Weights of a small transformer language model.
Size: 11 layers, width 320, MLP 832 SwiGLU, vocabulary 2048, 14.6M parameters.
Architecture: RMSNorm before each block, no biases in attention or MLP.
Training: a variant of SOAP for these matrices, 692M tokens, 4890 steps.
Each number is 500 + 50 x the weight over its row's rms, rounded and kept within 0 to 999. Layers, rows and columns count from 0. Numbers have three digits each. The size before them is the row's rms in percent of the matrix's.

# o: layer 3 attention output (transposed), 320x320, rms 0.148, rows 138-159, columns 160-319
# v: layer 3 attention value, 320x320, rms 0.162, rows 139-159, columns 160-319
# q: layer 3 attention query, 320x320, rms 0.154, rows 160-180, columns 160-319
# k: layer 3 attention key, 320x320, rms 0.15, rows 160-180, columns 160-319
o138 080:424522483537476501518488485642475557519577496478473486535483562430457577426527547510467452562459506532519503530420432470454610499536572503574571603473491482508475528513479443549462482520487465610527559388486470478511387464473462485425559561415520484460511605533501527526560504495480546449474482542450550395538542410449394480544479402578470568518363553565451550565553458603527581451549468429531509536460514490588473537451489471458571371519592552573450401483439540544538509567446450
v139 094:470440529531464536464530492552561529504550346498439551442561509533496512573519502516483524456520527574510423470451562432669455553477517517522565474495557627424500467506506529445547526496476480464465479451407488542465459423522427509484452539496480478481618460583447422476509529508554512495510541484452486530488509509493494551433506498520425543524456491494470541556509496564395524507598477542446500539584414517542430482481525422550522597585580531471480405617479582640547544480554434
o139 093:618482506564474490490437503512509416480475579576522531593573472511456437513516465448464419454483454420497512491517418510499537413452392518436489447501508405515515526531512428419522477538588442526455456532352450544403608606522488540461528541568465517510509477460448546536504420594522472451491473520513477527483501577494511608565538502540463565514457470457523563568491592463495435456567537619468489520470507388585505589488479523486530513596526477528459589445581503470566600462514524
v140 079:539448433525489496525487602549593488536487401483572493516554509582481440601530442517550468486515477509459484549482448514557526483542524501495504461392528455556418524386463533521517478501496489544614445592540520599431554543545535533543503531530555562506485436414468488526502518469472504465513501502481554445506445452543543526417491516378584556487581558467470472521487485498558560536469557443508517468495495491554471537507500569460546379472468467536458560516534397489465380470628424
o140 083:435535486509520517482449468522515513483455542430518481441457562481579539535493422517489421575537514504549515467484615581446501588483523568463577490518469481481472426566526436482452445443473495505446493434448580536578524493486477443574481464536573513492562547525438485465532527405505506557383432561470505533446554546520449481450507484508515446418489485525457485476504510493503373496435515604570596461550526453516439463443510458493485573350569478500473532474401436400383564509471499
v141 083:464484606540465487541434549528501627522490470560472461453465475436549530558503512421420453492495458579557517513497583532396516544440467455456567423465522407456493505461511468444388473484588464422494526483531550499532434452471420507520540470629449525485487477541533484424501543423617461413582479507505598598500492485448443530548544543501567541497576397497552610494453474538411428547494397510488505493496499582506520490370438546512504430470419520483475556485534534540537525503432530
o141 082:504480463501525405472564532566497521590484491521406525536531497460417620465563533542538448502459488644418484560525559505477430536520465394452500469574500478454468546526460477527465503429440429564542567534516499526444486452522575542511433611502454460565374559454517445600487437516404545480539573451413452517509454464463503421459448558519540398450488477494496579556589498462502587539489543517426508587534487460431559439614464438498498520456521501450465451489466527559523512404531537
v142 081:487536512534627466523480539580570520550507462513534471548466509434455580457574381524531541465535463531460418604446499471474487559578504488499485524503622429510560411512536412485495455521427469420508610496543530516439515471533480506378498508562437440489486445514464432448463550493604538445548466470518461576454519474492543538517546465503552564465516450536469521461434523599525472453488500497547446480455462467447503529482469430515437517485509583458508531512516545580577433539502465
o142 077:586546454511565505507476562441587436442400437484531466458485443527510438514532522527520485592511431545506521398551541518416507499427549493412543510535472619449509447454483554534498560534488482522512494495451600472461526480548431532465441499485485410546508501513467532417489498509425395545622487410507484482560498520489522375484499600412579499454474488527555405498578502534522590551526522511507518509535459539483489435452614477462544527502452426537582502503535522489548453462578493
v143 075:543545633527568466546454510540422466511478530496612413537458597519517463516461553473480545484483435487505414612566434506445482396512555545555480542492513499528455478508576508498505529479546513486505412510524540570462677447634561406514514514508491417481518463500579478533482567581481491437558459488385452400525515401482493391512441568546443489495532507475564465490472448477361460534446539550510511507537426498429447443409458481588485496440606569463560549464533458487521421454457406
o143 077:551522425508549606504534561624472489518502470485478433448503413459503541469469494516530476517492497508414467388543501560388485532485523540498465379469538410580364550521479526569540429445516508530462563500533459420518483545558491556449482518563525532462509457497484550522554593472522451509457496497535487503521487413525460563603536568612486485535463490493527480574597478591577446429564492468493555420534463526532497462565560464487530508417513487421569496475578528547500424475551532
v144 080:448599477487579511473641472468462539502461464488485491468531482459517546478500477466598502550469472423459399585539603538511431538581542560519530398379510528505494595553482479595537527540485462499458496628496462428497572546434561487442513520465561528562394556538492508435540458514486518582493521528464437482479468535499571444453537536581501475469501572469449514553421603539558428459590578506481543459508515452486473472538441430516435509559453583586524526498467477570458525467509513
o144 082:450505499567481491460431525495564420517522445461492479456514494525614517465518573559467463455465455487547558453552550454559552485481463507551491611475512521485568386509551416448417539501609527497556468456465506487502457438571481455392509486588499458505556457478481528535394577536504523519513504533515511482482563507495504488538422439530576550522479443444493453488535433453518588418481465503645446439504500540649428428509541531593607545536449585453573518493521519399573482459541499
v145 089:447493527581490522507494546489545461517512444500390540428428480575520563562564477463442436502485505500465497535562495446509472492473528569520474498444510541526529450555490499527463595520514477497476526399446510517475499455481540475445495581586416486513553487622405410524481505528586437435492518509450459453478633509522518447473532481528538488434505452525463453594517636466479582424492495480502546520539597506498546456430446419568454588447525430543461481503500506548508471539540535
o145 084:582536480522507518490526584471522471549490486527534527497503462519488531564513512469593488555390387427440574437579531507486584407478499503586539541522507529582492516524497516499431537432494494496557465643468418539435477521422447547502516410469475554645478505505514478428446560441633577538594560555537530495507485574453447527488463483537581501499511436487479534466559477498507542498569557541511588576517504464520470515489597539548560510572444517630491532418514426450541537496563523
v146 085:417484486556533515462523497550531428508460504479482401520559464554517475500504526512663541457507486450514497460488519410490410455522549520472512559534488580504565494487492486595525549477475448467528439511524395519450502622388477449487485466505482498534526538529491456496456469540455493468474459459422493531472460444492535506516423510470438454503524545416455565629520570503496471500470454578404487419458504563452511417515427424512528489453557513472547494493464462570449516426451437
o146 083:523593505567469458481497517547541498507458557517449522398452549508592600493468617594411514444471578465531458510600531557540444587443539504538445397496421530503491473515506418516450478448510540566438518565486565472450518442526508438396524543465556447482535549478507517522485515506554526459535448596547490476390525501504523537552536456506544568543491452501417476559530370444498577472459518479477493486593513458551498507499522561551462516546418526533448518453533522487574536571482364
v147 087:552560542526535606502548546513470470452622483547441525457594392533533488510441469497573505485502560551587536504519534453453577539458491500426518425557543500405485481619399457532428582595498436549470471464408491546601482552470513514532486511465504535440539514545455504521488521484551382522525600504516493453499519554533593540449479503549521511480552433562528514435441454497472499508543524497469486533587432484489515527527486534490386584558511618457506451372521563583595508492576568
o147 080:486544519483512400535490511449534479374542443573548519526509531493495444541442541536455477482482353445500512426444422443460492529527487504520376517504414454552494520432424548559566426481501500419468499478370481463412572484505585594509561572492592555531497481392485582562520448528477496429502529494491438527448523464469492491558462447475556450521501539506572504500554604513563565573499498470472446541525556496469567508505491534564522564474557510543490519533434518396485432406513521
v148 079:491446450503434564530446477477536472597515452440403440526478470546528520463548523415492445411509458438505486578402559507543425558522430527614560516455462602527495528523520506550446487469472546538442392490446618532416556560385513427465475523499527453422455576681497456522458513437514526468522438542516565515409472504417472462466476483495497502430575510517378576506479552483581533451481478452503460478539544472501476490478541466532587545542588528520537488555422509462437455469530447
o148 077:512441424568426483465425496467550573429530569509619544471510498555545539572483536554521446559597548469527441450517589530516515462494444415390455509547482543473487543469506503414473543381488596556494499469469526502536486531516477477452451495503479528484615488494534524521443535496550561521516508480522577507506492467506512554529467559571364556408555432490540484516537538521467554631547533528384530488518515476439539559521502478503484441422488525456457525496580546604463471486520560
v149 086:470417556504386485548623387390406494504609508563515534555469524512543480516515535578561608447433477459508495622487543466429474523542515457576447508551452476456542444571625414507420547467489518595476573476597506470482518425491512495487466544478467513503508548451554468493513517483519586565429566526560499448546476458534466475495460482494545560500516488459454550407411404466582544496447498509494496466444498486486534525379452513588478447464479475447480480445473505508466451404456523
o149 083:516620464472572482581494516548481526561431493473465514456475413587481525413475471517510541456506492415561534496448534630443482469448487508507555492549531516432576521463495505468553514443485493485469448424584467532532507407549514617506508449447548479491459538590578498470477483547400544430404508417443541470386541565551448441558511664574511456583482505439532429494546459528460566503417561449506544593610499473388488491548478446493539484494434550438457533554543591400514514529440480
v150 085:460490508475521464516395392407419470554452473489589513449422485475443560523502481511496456433494541626702526458460432562426573437454496424361460472521534524507531569577510602446576493408550569515492500472500510533475445531553469507509503562505506517544546467413478481487542471514469535416542496439652529511533575554433463537568523514485475522526559532499612492470435449499511509544512455539471512543529442393459446549525620495458466520494427389451529521475564489413463464443501540
o150 081:520461522369587504480593506464513520460539509465433518533530527439422539461550480439563550551483515529473484451523504475318531499520530510505466563563501465458582369415506428556542547465508465493389493514541438548437448509525593477544477528499486491498437450469569467480510441518501522447496565447429517501446519427375464447429554443502468548508459646513570509525421575554462439488482579470527457495449583475510518572493472483573480443482514430578409416514439539521443537496489442
v151 091:446375544558469525510483560517639465520443442522477431507478519546538576514559479551466415457504511524482515529568467546466449512446456529609527498461504520529371496500491442493527520548508547495479463505445527443425504466498453518525521493557557554444418504481549501499516509553411480566465465528501468452468500429506501567524488475491523480326501444368466432561569507468490460416481516467496534432624463471499524502518470484488613525503548484504520443578391423487473494495478537
o151 092:448500463539467520486435525443526540475431493487408565460520544436513533595467505479592474473604449416455419392597488484521457562523420460484494520558493472441461499463495611573552572497456423456474589523604531527530531519475420449494490535439408480495555659517580515533556542494475508555516485532585564440472569573490461565465452480467435562533560477509397535464542530593506565460425440530491535464525464554428586486476535503549453436585519580493514505445536534519520484485509473
v152 088:495518510504481408637490503517506468461522587473520550434579484441499486533526561538413505555584558500460428520562453470451452561541554459507580531486476440513444552461481527494519425432480504429564474540472543518497530509508487470580468555544486626466534486528467504536491530464439434558472450490450478531461525524588507618493452501397510543452510498469549470548462461504702579479467439449579436535523488463450559481386485413484554487509425591449519523466485402439462400414472436
o152 082:456476524575579503540469499533419407435516462517482420573446487513449597511457493494655408519590425552572524499456534512535491563498481642471556531546573474506475482531477478504473543489494481468445465501547557582576542498464461473541509504409513494453462556548532539486522491492501441538437508518471547423491470471541538439484521567558507481577483496503540559586487533492456501558549479506391528509547462549571476586578474567475486520417494410454497519524450556535479479537427508
v153 084:456501562502470635559537529543501541612580494408429563445519508499512538476553465510445482497491502523561385488490540529550506520400529485471549531548507571494410458455519561507375513454543487518480439468553538623518623507400474466562519484558494523549467580495488524541510480561407540489519470494570518555383498475562464474513525441563492504555449483564478566463518472553388487497500487559368478470544512505485577543492429397510487525478488471527498446486576513541515553520439479
o153 082:536467459551492437431426431515554532515532607680453494436506539484520548531426517492494507422450422525600460484562455487477459489544401529507487483563480466422538560562564412496553537460490563435498543579464569441544489586501519548462549535476506524399492490514474420610503518567495428482554462465539534495603469573549547554484438518476443450507564474486437421533501525584585583447457545501468557527519492555392519503543463553559461464484523470501470528504481524501479439478512587
v154 081:492471493499491501515493463408561523517471500472482396502489505493567558508555461557537464457482492452479436445476539479701542581490556455501584444538495557528540519416455491492472568463505524415497352441504387525493478501361491477455454426555538415502508495518533530489515568454516496448468457527466498523541565450452472578507443542547369493452506517481433509498602458484565430479396503455466530554501499500494520469636522517550553517406637423585429454454519476585528520539407510
o154 083:583459503544441531369477542495485646531421523542522503529503377458438467491478507443503432500553540447448498604519410419557490553479512523447516529471541498448573527419422449458512472505465454561557530519489539557554519508552502518486547458583465468526549471416467551479469431525474603528559532576486484532493509593510469501524605417499432496486503434540426514515461455462451482485467561605498473446591500524469385566423489526509559482529389543456587601491500463482458476558459508
v155 074:463458423527475594438533386515516582503389451463451428486547504572500463456449521472461470537559520505450481512479570490575498502493535506429529453536612473472576503443446444446560475619540423458525508466476505542537513524617478518501500517407473471563486569459504427507490516460516475388449421511542500495468459553406468563419510493457462558464473558441548536483431442521477431515519562429478508384516513559500491513533480478472529425469545514405547469580424543499474485475447433
o155 076:473503563495496460526400439467686529573505537493445562410546549496584490557539575485456473460579546518477474452528489553571484483488503511597502498532484505460401541497481515514476487524470526560432530419487459415464434449508516521477537550512516545485445504508509515482568470514427503576504427575448480494413445406474574465528521537532469499513410499552410489481566394537574478429582452520554510514537540447534524505499502530510493486528524501490419424450510520495541396531469488
v156 083:506453492514491594550435440501640495517493506553524495523583437522491427527482462460388481502412463519448508487454479529462432510487562469499462576435382402499548451461433519484543543508473500568472578446432455543577459605518551484532497513512505521485538445509532532551461497445470510478451540436537479472393537511505507539467578572507519417496384454589560463444463547527512489464481411487553452559529554474566395582510460584448547458571465495503523491500532556509434455555486489
o156 081:541553565385448482559625446507391451476546649569563541496486578431406437466482603484501508440519500452554513524512445570517595459595517527433513451420581472442469527475513436541569513430515422499505496474546502470361524410471460544521518510552531471437502437523481521518502443541464498493548526502488531395565430441500459500456572449441426386462532524400496523465449479487569491518490509567432514426488429355478532411482547499445509515495573423417508499585487474469602442495553510
v157 088:463537440481529466527525518380506542470528442474488518483485605532501478473532433490595516447470588528550498482515497595443563498487536505444514458458527438465507582388582481457485509437582567516402569437611607505509603469541616555466520455532451500513547498495519570537585473599567520520548496564499532500596603549505454524541539543506529517533534534485558576511472464538487459479555482504444530529479442517436576458520538505475466467461451401480563452542508619580555554526463549
o157 091:566449506463400512498559615524480507519542535523467490462530483463477548405496488552458432530511421490426486448523551472563487522501434454461493529516496502477592550475448492488545477526460512443587520439501357490459447584517544574480493489448529530560426528523550489523339461544596544493533483460520419529388504491500542455418520504517437494534480487551501513482460432507610475491401454432598506608523553501483477424483497385491512452547516550501514504440413507489451529516532454
v158 092:472498511548529411546419541422457472530534451552555407542454566517480452579632543510458504491489460478491402559572505526534452465603533597494638484511507581546440538433587558510523505489508497426519481524537576434428516518499482495557488481526439472570450606556527485598454524493550584484562435541438586563449572549506553509501525406562431536561461498434549466537462432463602481481462469538525493474502467610521519478565534574534514442398527449479498576591521570537468505610450420
o158 086:532474438552473504427476514532482545511438499532518468496502437481606493483521435450532469484529573518464445510486602497552445434406543544456505476510520445483483528419546457510537460501519577446446499527465518565562523531402549465429541517569486516592588483513406582469521488525553447528493441486505453533539495535474620514532530528454469551436542440526458607440413547508564503495472478402530592436581541547568492532482484507359551504520530525505592405462468530432515532565505553
v159 094:497523516438532513505444481522571516472558529486424566427511492505567396517520427515529515451604514553424474468539467491519559481528522404523555516505528491621555547556461472448529473489556525510560469480388443521536423545493615452516436497475542590410559514434469480551485513433502512389574534531498431488435482556554437480469470443478478467513518470482488535523582524477501507454527467501504557536432419419558486512554482484545442535583534508577468528424459576524460549463614481
o159 087:519452519542529423469644529573410359471471546513469478559518503596568452530480475468489494659450518547578550561373538518547466415566529540517550450392516521566473494464546464523426440515559495417538521553398510455462606489473548533477507442540542462463551451529422455527481547515514458459415516433631509454454495508479462501524461528481577600443446497494594574477462573464401439529554484523403416533496583478500486581445503540474529464502529510430492479436536569558640511452485466
q160 084:432483523509480450488412497484582464510490534572499436524547472530405506492512483557589447494494536490480439369577448524478582569478548363496474499435521393439407606472406484442517514483463515417508555492509472468475554467484433583558481497486587461501527499490411398446548453465407440478537557524481567489499482526503413486528451542512475602450504484512520587434521470461494566414515521417573499403489489442452433573565536503574512488507555539568515525507532560522552494445507483
k160 076:502471495526465480475537603563351435448523529411460447452554499556501497521414384451523534442523459489553476521522486566476490501449457560558494403553457572512521514568606581577456451355486422519464518549522592364430480473533465501567474514595495460525463423503455520529554486466492547493511578499526451442559533491563580380578514462481518508507421484487511437500487597504425501520451576479556430485606539507485523477522519485436420564549494430488462420500495400474380494448534469
q161 077:562486486443585446569458553581562393531442509531561361470500482494557479520448519475467590440497439464443505557511490460458558480544521524482521539467592464497515463467490428376481569417490405521518450514464423490516464512465582518533392488457520432466413486503500406437578487450537508539523539398496585437476534529434507580449494470510479465525465601521488488543430536538583553546494429546475356547522494433445439482514536502507560434473513472413530555568539527496529410471493562
k161 086:531534493506546501432573440511525482477571451507495590512434413469514530481590537452472458447535562473456561438536518423617516436553476513521572467544425485529398526507548508476402402503492482472538538515530556529466426569476572458574437543416562486465520530492509508466436514443509496410463457504454380506557567465509455552445529532456489492518498438521556473514509415418433565448571566571428516436609551377495402538546444519454554585554582440490432441460512569433494480570530439
q162 090:618528497583494565551536425529492488508538504452494478535513575527406522480514509572409480548500432547499550374502437422657569566467463559510485512534422580491522585395463515459554502502482397534480536549517589399439505491502458510528563459425488462472485518576551593525563492514420473496552483524467551518576452531459506544490562510557448388455467532517374586501532432415522468507449512512499469524542589453540458544631586444478601562556463440534459543400543579467499464449475547
k162 086:436517507431459498415467507528478395442550502399436505433514485563487495459471425460531569458475515536538470575502423446516493461590495494475522402461497445494487481491597429477479483494494465465577519437457506468535440475513469522450575554516565493435458391396515499483502491450471572537592462509428512487463530400555577564530429549447451461474402562492602527416542425460509516502418556552447426556501496480506548379512554544429490557603504435520474519451429521565528527513475524
q163 094:518437566526475534488466420518468524463537482516473440547519524491574545484506493514424551600547423470532474452449467525574568544454508472557564548516493532502522496436436501516472560505463418546471420501442475515523633413460500491504475421441454589495458574514483519603427600565476448516547505589466475510527559434500513481406521513338524575469561550578469587464553492505501510487470569459527404559530522446402465507522586467488508452444598571491536530474433528438473470444509427
k163 082:489556446586451454476476450561428496470489528425468444498553549399576583579459560491490492545532551571590512545463576455551464445410506530396493409454513432565527500549523535407430532574532513452450456495545531572481561432523454453522479518438560444502497533470518484524554491510585534512507467577526562478492490460515503524458541492547522463446399481487607469453626410511560487486416593583429432479493465433464444448478475469458469442547501407536439548505549559565559529558539529
q164 086:503516456466514461396499456467443489574427466513515518484553474526470560489569513471532498483483496481478544482552530534498583521568579588474503495523561537447387535604532525440456510536397516502503504507476504517605526509421571446478329502437473384433556449559535399527527520475500472449479460556475544452510457497518474468444458496452454607388518532419438508437452557417464586529461563465487435446496478534445435557397459577488451452534490454583467479570614484474488488549532522
k164 123:489463535527535517492543412487566550484478531483508541499494500622517521548535512520553550429458385422459454482496539438548526450533457446553413489521445594469444474443454513480518407502507517576580520430475534419431484611477488493431630444538440442562503455540552475474521477482476485481538440507494451606494588580471510484546566484466520481513402496480576471517516540488428530546494540512486471558513528527561521475478497571487594495528564600506560439520559514472588481414472474
q165 110:535414526604498469476548439524394493450490445579484478439579556491427401434462557479557542520476491478518590454516478456563502464458416519527519484509450615465524432513450449453419613544565481470581470433422538467535457447540425478511419466476474443491497513499510491542487495598601475466417500503517516507464441497452493555532423559561562600616462438529500484529468473541481601524507445549370572470526641506484469404431518514457487464522553491479462546441510527556491491501425451
k165 076:557499532528420570396544502530589459499514424468456502503435463537459552465477450521458578503515473522502503464456443489472437485564550453578576429503426530551498540561447372519649385499435435447481528454552471422613482486449482514419552433474482456351526518497533476577454501445495441482503467444485467511496527460495603514511491443528438448531500541526449537479508415441469537488451603492526539422441457460493494478564526475539529526508538469479547507514492554538452475462410433
q166 103:606458463524493582500399449469444469538489507462439444473480579484551473480444506558403446460572557382558553470452476533488536489528415550471545539483520420476510496441563491510479590514520431463529482614497528510513531472454509524484454564561592506507507548433582542532506553600466505572587490517500572415472538447539466488464546528527476464473505489524512502491547321506486426504537533524444529477511627367616480519488481473420460450554522485473486566574467415429466385598556492
k166 091:562487396542448497513530453491416455525471505457421489488458536499468551508502509518470443516548539522449444478496513471524548474575485431443574456544459503571518390570581469489429534504436558519525545557380547606501489523524470520520508435416580484534490475506557453397505527498504532580453551491435505466461548539491507575550503577541569525545519496564560494457601487646552552471528445488513474486437597518502489368474486588418428513465552594401513462510454454509480508501490493
q167 096:427545527439517527560484483521504557508440575523407410571507422489515514567412567463465418473538437473444473521442518573432536509507540443456498461483460508548482608485455462538462421469518448560536600472473504504524533537575422566537430559465538568541412426410420469545562504484456520445496502549486631545538499548442621480511477494414516487529511525513474589446526525498544554453484536457433504528543522529538582509646539494419511449512453486442504483501578446443555447482484411
k167 092:526493449418548480500431485537403489559438497431507516506517514461555527513482485467425537484483452435482481435391525463484529564511522568524477459440455527461435429511401417505418423446617454537561502494541473525439605460536512481472480513516443550531526415515531546491408539443527444536503490575485553513511549522453545492566474567512531486590437546487437540522468554562509378587592555513618506576494482471508517569555453471518517475533418516461504543478508580419567453487534631
q168 099:573517499596522420536506568501544477549459453488517448476554453453492531437441475500508578492577519541439393568477480463426402464476460547434526508555487500534433564580496513460531529507407563450473511449409548526604449539540407509474436481456416438464535470472473423519429387560590540454519500500432420419536410535439470417507497529529503400505441468509576492441553482499490541629408573424535542447480527487408600530504478478501443496543489499529495554576574486422454571575511592
k168 086:510520482613457505503515511550446413524475509503419565469574503546543524526523507476539445498452506559496490491548357507511503494504531451500503481447522446573411450506520603472542531543520554410469380450458502540491396505509450463515517442502475617496571511457457523544462414421482515416589463459434429532570490495478523421545461486456436461503495531556536512501551499605443512458461531468483632421469427558491492558518474400526493502596592450535516504415467457539445469608496479
q169 095:547507488469528427451441529496473439509560493547469521454559469491456561453520518516503480527521499588469569432567462559584590490380495569471486456463547485520500496439570429491424474414488409507469492473483453508429553517425472486556478557502515434586510481522523491539514443547485542540481587584528447610471430429597472563488585488546493570451517563425526521541551485495568483531450531531489544572507422486512534478529568502547480553562497540518495487415560593484522541488520462
k169 094:480506548488518427443437502528469596524567541539520576598524569483379563471529455542534497618511560528451536483500567482571559517459472503601511526448475519465502481516517498452461534533444498559494524448513505492485414567484500491569512527516475511515415587555547489450560471513395593464437568484548543491511434487584494511485567484559522619469516616462502377579477560494524577501453461523474483514447539591497418507471460448510473547579450515562379583456435521432453551500468510
q170 101:457458552591491483477438455547589638587544544467490553420519488537444475477454446513485494590541488466510491484414469505540461540507484436510602490501491421516493418456461489581574523502483449471538462497456472523455481639451563508541574588493499574461492415505469482510558531522502498492484500516508485485506445413492432496472433521545522509582505430544466464494458562563482512408491507498381497503496579455529445501536427447508510481546480495474503591472506519463510484538548453
k170 099:340453483524577530463513483507525551573562545565548590446584490422419492533583463449518461520464459466500537434456569538516632504462491497397503473542443461477540471455452458481561466575471579508478487486459500560503447481488432571476534445430461519587493457502584504470511581438456442508485491514534558449522444518556528515425457487594580513421524398441508500393499509474455538516463524459496409561524496557472524496483540553496497610511494510525455575500560488551481502538450509
q171 096:497569532518588539517497489572496433518514433447574437491533438560516560490476489509534509484528474506511560426566451548549378518546491484438535443481434350547423447524511437461534487616548604513503505468541585451588476509502488502539582457496463553493527512467452490439519474477500525505529500506511583567575535480459482553464519502537527484555632476442510600550511540479524501527530522506520446550402504413464501533521459522419456544478496487446577500415498594562561532480489494
k171 085:538592516546582515482530451544567375457470446587557480524487463452607451452471497511521495507481528503534569426545509541540468556517546536534504497481557565581496573505439484517498432517490483535435465429588557480679438580482498565491463459527502528458539525477519486485543507526592455519507532572499498460490525535523418557443465505428531464491560488509550523535513527546529554561541563522504512533634511466441478509486439505436570554426558520434496496469513491573482440490409488
q172 102:405600496517443478452411459567462534505457498496505447524529509409481493503483516494478482478576564425538503523499510571513506452474472505532511461463477484523441508514512568513584482418458555382510482476500552459494449574489549427488534567574482466448520396515422472528588555552486540423500480561580472458496487388499490569460589501512471456421463547503561560483474536462494575433400535474464452501561547438475490501506479564456497513525473467551462389516583338543461520501447547
k172 086:496515496510499440412438493524499463451508418528530466462571461514555610562552532538568486590432541544410532503457493519477623520478549515518519473530540502537433419512543559453471514483486572421550455413476472569499480471529470435440501536506475515545515444492488573583520506521459482487483549515419408473451466459543490545574556568529577499455423548574474514555485458557467639575532486396572522549489513495507493468435426582495559406497515547602589397454599480519584455433469519
q173 098:550518482553512553474447488550571403521483498411546502387589417554549468525479504577534416490554491553461491522396486558436383509438597643541515487571520493546526567491461465490620454531496483542496546530486417526535506486539469490557586408528501529495497499376487487535525540479474528387586528442512418454497499434415443525460536546534519621570556523407507493511529507571555508505582509536498420460580467589451519590478421532575495495517475466542540500470522532536408549550508542
k173 093:466486569552459461533412471604475548523523544471476542428525411492468451516554577505504515607493453495442472521450397577519450445450474495583499467465536420469458593523506497436531454466492598507537500490536484463530451435482424479486508484519463516547547529443389569475416499479573585436565478485460504626599516480467452427552502535521510610468648545463563540560499480551512556483508482500539461531488421524577501616529487529495461573484503488466558479478498509552481540480548561
q174 096:549548426434509530455506571521545537524486471494500498480433515438528466469457525525526499533544440497520417546488514432529569524522461356488489483510536491613470501528588521469483419563493552498502548549479502555518406550491427466431449480495504564409497525524497437594521565501594469544514480497519444564501527496565661455515591462554545568524530507579448496564532438568412522509555474576508532502549467514477482513391385493497459435543457569496511473460530505426531503588581497
k174 094:510519530468458494550565597568498440523539370502445438512470545482510505507451515454525613538511544452524408496525449562492533506445552485484496500484456460490457507548554542511426539519535636450416457419479536421596478493516538405485371520419516533445497492587474457570507371502547439503592505429473474508483522410562562433509548587534562509578519465512568536509454480484499522526527479502541574480452541472473451544487531479481453504527559539529592435557555465546487431530524492
q175 100:419441550466535557480448436552518603562515575539528428427467455497380507545495476441577410522538533485453496508470422564463518573544464494428468442450473478422408501539525626532498510596445537496473529502477520472425477509572462489532506501520497466532384529387480484505501474482481522524508489517526522572483475468375536442465598483498456511447580499478510489476578391504539531484506566505511645560591541469458556611467546489499535417525405541442471433474518503589513487441472472
k175 090:443500580554450511504557436535490551616532600568536517647470525528461471534418461461496460539499518527458537491438467588499497545525398534479507474475538520481492466432419606546425490386478490551416463500432452555439520540535434464564347573455542503625452536460430453498463543516490459495579523584358453529492490499428472410513484480485513566507446451415615521419446467517483538547554543503413543502455542513485455558497510533516474412535508466436513443470567431528492489471564489
q176 095:525472460415430511456529438373452464577501523557419521547422459619539558465579552563471470426581622523396469574411524503493436426521578506580490533540471420534478485510437518600441475542454514473428482531533506523454543494527557572571524479533470419448494578508506481479480470468501520534507454507471474490535492456455561415442486483573460484580427579467521473446552503468576541441506437559451483476525503577479593519561437543507501421426539529462575402543531543468527469532519432
k176 084:406548400498418503527572434492556482498520483561445474433443421570505451508434526475442573546536457474462417523433456454535459495540498459444558522507529488545533510531496531542468447544467427550438552517559544546558532504606423538461505492571511486427498514489502412512446510474428514535464531436578510512514428529462473445540635491576488487509471573502489474434452504464533549457596478511486560423535476466616516549538518496486598466402450511574543467541521521355451464516443550
q177 100:425496406413581589441534532532466527571379458500504499435550558573373565518486356482442476544545494526469549488546424442493564478543520530475555488453512549371448454456486482543503480586577571442419380492472465492510509490465512533465421550408388430543445531407476559557490484543533502519469513492469549505536540604553423571434491436580518491488525477539459552464453523480501403549548539443563545479421458552447525467452472505497432451338488508526458477521528479500503498482522497
k177 093:472532482473460596491526467506443590534514540542465500430473518512466576434489443495468499564509465562482524549488478541533492455576477553531478459459431506530539517521537592537527484479564511455499360477506486550517517556463459516476464541474549478494505533517553537547500474487498455459539581459555578599405467513491600464356429522585476503474589536568548544447445445554485451528487522509564516512413516464454471444511384457405516539463553397469432590495560455538513527361506451
q178 097:473562448500581499475468486500436498469535476613525415494500554628531349521583458579530498512493567565516555533561515525493441535489488548478524468434553458528577446503631583530477470512459526503538430460463475518512539526407522530467557519557571582537538414478455448558477591494508615473376470498562606537512440556543508490497542439479515499446469523507441481491555524592486516426479478453525488503475479452481425451521468427587536563529471471473507467446607444500488493490504490
k178 087:505522465511537582513466539536498456396515477545508517508458464570493405472520457550514476455469416493452466419507516467502510502475445616454461601368483470563483357514472479552500499520548471481564504497445430516505444550474512541471575404586512527523539507457482392523492482544493465411440524491418609478453476480510495474534490512454528580536519410444447604469516509512562471478401497480561464477565538538504412493563526522496525552439590506465515462606525464537474474482537498
q179 096:470510535560564492519451461526643502573519518450520471551528518507579468604539475510516618517420541559538478523521549496473445573509529499533461440497441507458472576417586491525450373505490578554446552476541487432500525472447500593491537556557476534479419487565445523492505486433436446478515370500519434569457478458525497485454421581372579532536430487563479472488465528449587480450442405509445494455549443501409523509527493570539525486488607535467463562458505459489483583503452451
k179 090:546506464488530470566491511480491526517447469462547569543480425473446452544438438584450493433463544524509480488483440514547564541449528520478457521466439592550434459567462565415486362490517488435537528515582545530499496522521585567558497489535465482425457403539505526498459532493464457514579464538475477490395459486389475538478502569519550481499555463481434551525546411413517397515496550449438477529475540534449564423459441490489504481542528529479569480523551488439496479462509554
q180 100:432462600529438538468525502506424514485504474486483471441544507532603488347520515388528468441531527370455459601525533478474468495498564452617539416499435493495465540434505446482565414475458475530572535509441489508472538454472491633475505437590498502505452527409428468519492480536451490577463557544462584517525504566485505469466581533566495501550472615485561518477520414537503422528523439456591608415482412508531497562490608492508513520584496500492463460475474574474410531467475505
k180 089:491379463520470462585483496529572455440458599500625534556505610545495441422505494544512480597482592422457381553545580397447505409534451523542450458463489481481496489480437521487552459537427508471461475470522501569567566577508493494465494545550500566497452467506452414588538451542433509537525553502571532503532474410497574442559500478555506531610502592451537514575535474517535472442401494566505434511459574371503630527510493515491509448464540589502490474460482541456433510494508475